Weights of a small transformer language model: learned positions.
Each number is 128 + 32 x the weight over its row's rms, rounded and kept within 0 to 255. Layers, rows and columns count from 0. Numbers have three digits each. The size before them is the row's rms in percent of the matrix's.

# layer 4 attention query, 320x320, rms 0.0876, rows 301-319, columns 192-255
080:086133126138109132168163123152117115132102086149127105086058087084153101094064125156095132157149147111137136046168094141128113176122137107098064157163136137085090149168116135155202120136080131
090:123117118164104124093069078150092083182100105134151101107121175157095094073051139133143105081157102116123115121093107158082067145078144188121188075116159106133175143117131197120121121103099082
089:095097095117138153089106155118124139162122128111051131146075149146073111101177096147184088169157077127146120123104143180158148143118151176182094106149098098194146148116114100127167127135110124
080:136130103149079132129115134081180125102141175133121152151148143140089152147103110060165118180141114143121160204105178139143119102131094126148097090125109149153100120110137160065122096152123134
081:135113144158104124131078124119170160162126085164166151065112062153145062129158153074133148144126110044122164122092121159132138146102110177157107107161136139131067089175130116137108125159105140
081:154126118100196147129047141136125113111135142102135131148120122120110074132159091151165154086161121095127064136147122191142126133136179092128124127128114114099132154088155120077162146139094117
088:162106187065108134112117134155133156071117105142096100170118091119167074182142130092091152072112146119141179160078148108114121087101121165186174142161097127133126154114134094158113105078211099
077:081111168134118094110204139092092103107101161106154150130182121163074120117152117102097087114142162098124135138130126109181110095127150103109158128129089157175146177150161142076115134145086170
077:130181135133073105172158169181071087115095181124108097146149142103137100101144131137113157127111141050165097187145053151138084152133194136043061124115145132118078159116154141126130131136143095
084:203132158138138124121100150136119092105161107152086102151088117107152131139100132151091155163144131118144131206100090100113124117098142076079151077149149166103178112137121163105092133155077164
086:151190099155149090131158126075138110140147119093072131137057110109102166119112115169109109207063125136064145125085117121092130178193078183153155162130164124120091094127107129144106108128170181
081:169149154125104093175099089199055174158165090207151156104123152105197128129074145106066187155135097123125134107158108087174099155105165115147109146167138126147105154121129150120168092115123114
079:119166125169172153095138151090135114114110137127095098074162175083090140110181141164173177174106066116067120120154141125098136177114151194146149122096118170141126068167093152122146163130110130
080:120119155152155169146118080137122139185188175185143105163064128191091083111104132094082129113124164151139084152099155145164109152159091094126121145058117114164068115070057154151101115123100087
082:152122110160138117113154112126154122164152077121158156147206125103107069087184131155059110145164121176172127082166144135169185151100123128098108182144094143089113134076147147140118127152154126
081:135157113128172145066105109176119117116107144120150110107146075173094100183107136162117113148150079139075183122093111104115100099163141130102182107175163084115156113080124059135119127112118145
088:148147124114117120120135053141088073187116137145124178116092150107148175131109103113141098160155100102107138157135116150126090079126159074096155095091110121083067179094132168157113115188132120
081:115114160137087161142182133129174105131130141113106154128093112074172121133168132152117111125139090135115085150145116181156146136124157171081117198115000132167110069204161128150073128091161075
076:145102167117090146111114168055136153165150127143186159093093083104095190129132153124098136152107098171185126107088132089129080088118130169177148123090088111097100110138176144127112139159164134
# layer 4 attention key, 320x320, rms 0.0859, rows 301-319, columns 192-255
078:135184060129137101086143106125115146087187153140109107138089159098068162111191161163152128072094120131110092183153115152161124126220169110109071160094064174154108097134132090064122097149107173
086:108175127079119094173116148132156144113112124175151105163142183146195075081105147170127124105149088097183054106160120091098166158107130101155119136117104050052105089145116149119113103161120159
083:147149142128100123171121118124187181196128106092150130170111140140181107149120186131131129183077119140107161172138089109099118068151158090133143159103122110113115131188124106122139115106137103
077:154100158093134089145094153139054123124133114151146111110141103088092130100123109123088153141101158130112195122131118177082124172111104133134150104131197116105179119124106132163146109137134173
078:171147113179102086109088131125075153154126112135104101128115156183105128164124115150087110140160134162183148144142179151094137107196120121096119118148147087134165065116203108109112119117165102
084:078155211174143178076104087120179160077163121132153090153134176204155110146096116133152117136144125092104139120156136109108113123091147133144157121091115107183138068150100155165131149127105165
090:145170090106089096137158068114122152091132168133157110114089124165109090127086071131155170121103172071153102105054193159127179125178128131094147146094130102084140078092097113138152116125114128
079:117131154118100133146082086119146126116178136077145097161090116174137113074148149130134130092196183124150129129104093103140153148155120144082126107140159107171176177104165131130128168114155143
077:109111164104108091105108064160132167131173122160161143106148154136164107137145133105143157055108111067032148177176119128096161129143119079146083134124193157108163134101075186092108089187088162
080:116137128077137148134176117165117171116116182140146100071117107100175147144156140146123068148140143125103130073140105161178108107136116132166172109144121133091068122182125067109186116125140090
079:134056153118063095111107161137110146125147063111190102089092119042144140122099109111082122186155114188092154108176180093149142178076162107102134079109149163121129170132149110171143146105191116
079:112137118102135126129178130098115143162096110127175069146069074142105093143215125130140116095208154135198164105126150123104172091124110127145169132179103129103096129130144118065158095171135091
079:128095160153115083091072144137132124100056135153049195113108078145098170128128091030149076172105121109138143148114169153143137094129129108195118137095129101102136132128132102133088077146102144
084:132137120139091161113123109136149154165103157112159179140173161112137147143111157164130150136150085074148151069096132165096131091112137187124130109153107154042129113089131140092106110136081113
082:113141099136144192081085156187117107130038152093107129091121142106119134119128101091160119202107148130163087147106158090144151089171089114051100140100113102170157147143146166157063136164130124
082:121137120159128130152095125115139111125112113130113112142126187123136089158075115147142110114166120140160139133153120118133152170101139133177133093139083129125129076152130134089120099116129098
083:130162101171097134145112197105090173154173089112161142073107135106033092095153106161090097173124093121144108088132122082109123121116113141180087155147141070161139172168079150134143127104108154
079:119124122196082115093121113145082140142150141122114115079134191117106135087166147143056113118125134179183120069089134078158126121125132114083153124141154116116100114082119110118193076160149159
071:097125125146113117091167108149140105171151134112152127185100206119130115071156114233152138147175086097097179081148058106166152219160158131113138093084147154126069163145058086163122083175118154
# layer 4 attention value, 320x320, rms 0.0874, rows 256-286, columns 192-255
107:073140155099109116080150092161150110124154109158084112103135149129118115097096148067066099083106150099140103227119125133101085080162123112114094142110151143142178167143111134133149092162133117
100:081155083152135067155134088176148191078147151152108099142114084145125096116137136129160158122128133083136110134098127103170132144123160136154117157127140072136164170154071081138122114154119085
102:110101099123123087101145125162144153099096129146132162155123117162201148109106083142132125135161133151136167085136141142119151123128074141106118186119120097167114159118211129136141062139137169
099:125091175143126169182107126084148118177153154177132088134155090136153154148114120147163121114145161154055123071121158112151130159105144120124115076085120154058184143117093134147158149083161098
096:125129134135133083151141102144115107185107138122096104169056174122172068106125091081138116136102159103144098111161084128139173095126124120121197114095105133095103119115144169137093094126144135
102:184100107102115074040132118148126089122159105108154105146173168066160141154111120113112019130147122119165101130171144108108164139100103174076080150129061160145094151154110162135104170152109141
095:139166161103164164101161079155133063149200124105115127146103134120171187107176191140100156149091146156065168084136156107129104096163096052203166124109090153096115128130099094107153127147141107
104:104107084089083081091149177137122154141156129178156143163140129061091070112061187126156122147125143143129143153165188073139133160112141161122176179169127132104141158104151105104108087159150153
101:152120125077127122133092157111120115101100141103127122139185127057123109133149123161143121147129095116100114134142104146142161111103171174110120090095139121115148123121144153104093158145067142
097:202102152128147143109142124079192172090084174100109101103160125136135149151149176110169127066102150126105075150152111101101105119073075160112129164096143133120123131136125159122125136128151099
100:133153027167114034109134188091086170093077059075145153109120119199130053178146103120190138098118138122127100166119128170163104114102098107138101164078113065173202141121091088105123086113121135
106:118102142114102111110178153158094131167114150135163218082078157090150167109158161112138142138125152071114119090187082108100100149155119157100115137133100145149095138164130128098099157161158093
101:168128176092119063188143074158080123150162090072111086053090111112119140127129110107157147100131162123126169109121122107115105103132133112140154152120102093123146120137131157080162144126185074
098:096182153117064079147152156130158143127184178142143096162118052127107122066129150146110092155172140145069155078153140169185161197094125153098041124077109111097112138079146144105128088139137115
090:121102128148150131082121114075134075151190151081123092126102103128099118165115127179138159147114092163133076078133120129171134172144089120154139158104130100162121117154150136113161117082093077
087:192166092144112093114075103127135152105114160055165104127145103096142098122111103113116094145116120182121129118131154044136076127161097126130168182137129143158158166134104163087099118096144132
091:131117160161130105099105123123157073102147093088098168097136131148177071187143133020192125144111136132075114117151166152154104127085091165115144077127105131096160103116113122114141173141152132
105:104091066120121108137048096100046202169126178145150127157152133151155087108127125166149152193082141121136130139095110119196156147119119101115109094097133104103143160086096175143108141105115132
100:132141167053127143152139146090130112109138077074119148120220150134077085127098106140147142118166147128159188101078083136059092082129093081126124076160143154148126121143151124163123162156130153
106:147124129141144116124163109082184098149144110118102160169112140090160170136144117155113144152177112136089143107082110156115072119178098191120119062167165171098087058105169190160128106165153084
115:135154051145177147127135190145146096135125130117146093175113112129132097163110119105113184142080106175152109107067212106161185129103119097191140158130135134150187168109126138179145141111140149
089:104090114157181124175133133089160121130102155094083146136107119177120120134062057091100121161102141130098088086129168234121128105109143126140169141124154090089164101090094169145110093168065116
103:080086143137092152048172124185081085138149114174114100162150133097188150124138160136143142150098157081097148136156160076169175154142129127122121113094063133091124168082095114167160069140106096
106:098058107100097132133062135122121095099115138102161139131136180100137110120158161155124173121097157153099123077106090118177131168149122170092153106142090115119104148071130053105172161147146158
100:172065142140070131121150141147156084183168106125068164112138153108126179030113149104077118122156153070097185123159155059148168124141139122104106121088164171105074175161153127183138112173167130
116:105121200208159158100130125184112135098081156177117101133159127140143185188162097140139123095143129110120049203153133109116100126137127187101122127109174126146076102065121179136163144148097031
099:106172102159175106061193172092136126112107108096144123108148098162094151132160132107074088109130102139151109197134144119128089135183189088116114140090164170155121165103181107145169128124108109
105:099127126110119115087144090204144144195142126189072151179097081116091097150105085148080127072144089078116088093120129121128150147157054071086105146109196139138116110187086133154058115177120081
119:162129138137089139102088135151110144111132076083165106132141097136083104124113103174118113093143101135171156090144179102136170179129131119129136091136125126115147135150148112100178108100160132
102:155127169128162144136100102138149155133147074153156125084151100156193161140157139166167175128140102130139100094124121075138195098148155119160105084083134130075183136138052179155087132105053117
117:077139183117136174115072153104123128077079140120147151118127125165111102103147123122132083113175105086124183159147121112122092108117119183129151127121101102131106161113131129109129072132145113
# layer 4 attention output (transposed), 320x320, rms 0.129, rows 256-286, columns 192-255
110:118121161122150082104135114113102104143075113138075072200189169109140091099082131117110113145181143132105144102107130134044137154113155099076083105172146096089132109128141122056151139142129036
102:082185200141084125119116150115185176097075162098117089129139112096133111133143117137114123080165113021092159097179094140086148136125140131174176146159161107110172149123108139095162159090167135
103:095188136140094108133103108166202133137106088156157131127114110116127144131100102109157109133077132117121124095082114116175161043173217116138090101077192126072129088131076097126105159141088114
101:165151102193144147151144140134159164160147138130147129169149121158167087169157123104175116076169112174166100138114135119091089154123106144134108097074100164125132166127128083113145062165109114
101:131103104105121167129122126103126133098127072116122135164087093096188134079074103123090115135139172125181092049119112159176139174078137094086084167126139202135154152113103093130141097107140105
101:165101162120169102124118199084112098112127100117122106092158170106154155162140093127157142155124127182117123108122159096168106118099113147118132101160059125141137116124140116120100172082097124
099:109139095133138135099151102151131173106154154155150094143159084107115099165157148101132112080075107094170059143164113112179073150109129112119231073131119093175158147126189157124148071140129111
100:119122195150148078159139102136139131116143137118145135088162073158116141147140110101147176115104119071168117092137170110135123130054079100125087100118115136146255155132096126137143105060132142
102:196079159129101110107099115105096184165145152142107138131119153115127173150160155068129104190127124153134134162064161089126161153129133175111157171205089115136128078175056091116152129089129071
098:165151171143149077126127138076116080136127116142116137138074131087113132160087075104065144139140072144083158099154127181130155145121106141194088094101170153135110112118138130134133132156138105
100:106053171108145127150129072149134151086132151123141122079137112098134110131112137155075165076099167141035124089117088113100148129087154152165133130149157103124115135141118100133122158141200093
109:094115151129102173207113101063107098109067117071120149151110188161124090150094140130135101090127194202153078103133116119117119096102134128172197154182139094108187089109137145152126100083098077
104:156082143111182182122108153075160147081155138148139072180164161123076077129135107180132074168170121100145109073113104113083142135098107135127180113124128111097144110081135155153130074167100151
099:127121168168141160194125138131190144149129191085112165152137136164138160113139104102112152137094068141105198120060048141121128103111111110098177120116144101158192120109087121105172067104129153
092:163079131165130136162108114185118206127139172135165189137173105083149175154146070082123115093154112058111177158119174092073139161127126156127135075124168148138131193112129104093124130168150175
093:128128109189178147106091122093115032153117144090108094159093118110123158168147105149135165197191117104147162096138116115196089153154139186159098087152110151150123113130129114180126142102099117
095:115117156075112112068181112120154105155142113117161125126141111100181126106147177098165138136132174142117129121203084183156145125096092150128091099106104169152137142101144135162187147185102104
106:158169090153161132111121107133166201128175113121108097136075124124167127084146109081137118134135120117124151091150140095125142081136092144160162143091118172150096105136099097088126142100113103
102:166185110167090109097095158153144080087152133158129121110123160102087135090114127138165067164147091101131014172196113183094099203081090169143050127073116168102143139111102125106124056108116093
108:164075098089152179134098127130128154157066127105131111096094106179125149119138120131162183122121130179134114122109096118135114115139133131109175142098143172188096093160113147174129056095157166
111:133138122154094126179098104110157121140159089165131128119148111160118178108124158144161206091158128170125104135131128097120133142070136134130129066078089174118096134181104118159115125152115127
094:144176172116116096121208127107131116168168103109178148140126097137115118144146157139083126143168170173124154173127074102171080107165116156113095150120100175110081192162122080126232117185152152
103:124128156128114127138125102128163147095112154151134182063158194168155177153146174110210144096070110126156146117094143091145125126140140070208171144141112106143117173124155153104114168164128125
103:094159131096140120152129158105145120103180115111125119121142141126175156109176120122111083176077152140117186156103186104107151137159163181112165138147105167125162137168052122130061134098147149
107:083144089120116106115136094128161056126076132147154103129149195156059135127089146149161137096158165147193114100130094135157123128136107120111145100140137146122215144116149090100141150135091108
114:102081159099134102069182094132128121147144154083127106144108133193164127139102186076089117173132157116110146117130119086126111133177122085111099112196157141152165089130166136149187144144155120
097:070082174125100124165104102152086156171080116135070137100164135101138178145102096160131111095132098168069155117130100133125104137100169108154134083084169054130174130155145118113167159140117127
116:173166111139160106120140153113139112157105105098106147129120110132076137042107142123148096203107096147115118083152135139153122114127161104164110169128100136104181164153152106150178107151108130
114:161127064130118099128103177158109096178106120149138115097142105105177091116167145144199049123133064098173094093134144113119093185071134150169128131136106099131206173142100091199140173102111118
109:150151126139075104129122066107132164101159175131120077083073114039163134142120167158117078103118104156111130030154136140186120163140131097087160127145122177101139161091087129138142061127159113
116:160147147111110103085175113106101095179192124047136157115139210118155147085137144126108048092120134130175101069109090165109087149110143181090121147194109149120139181146189188156127176094104137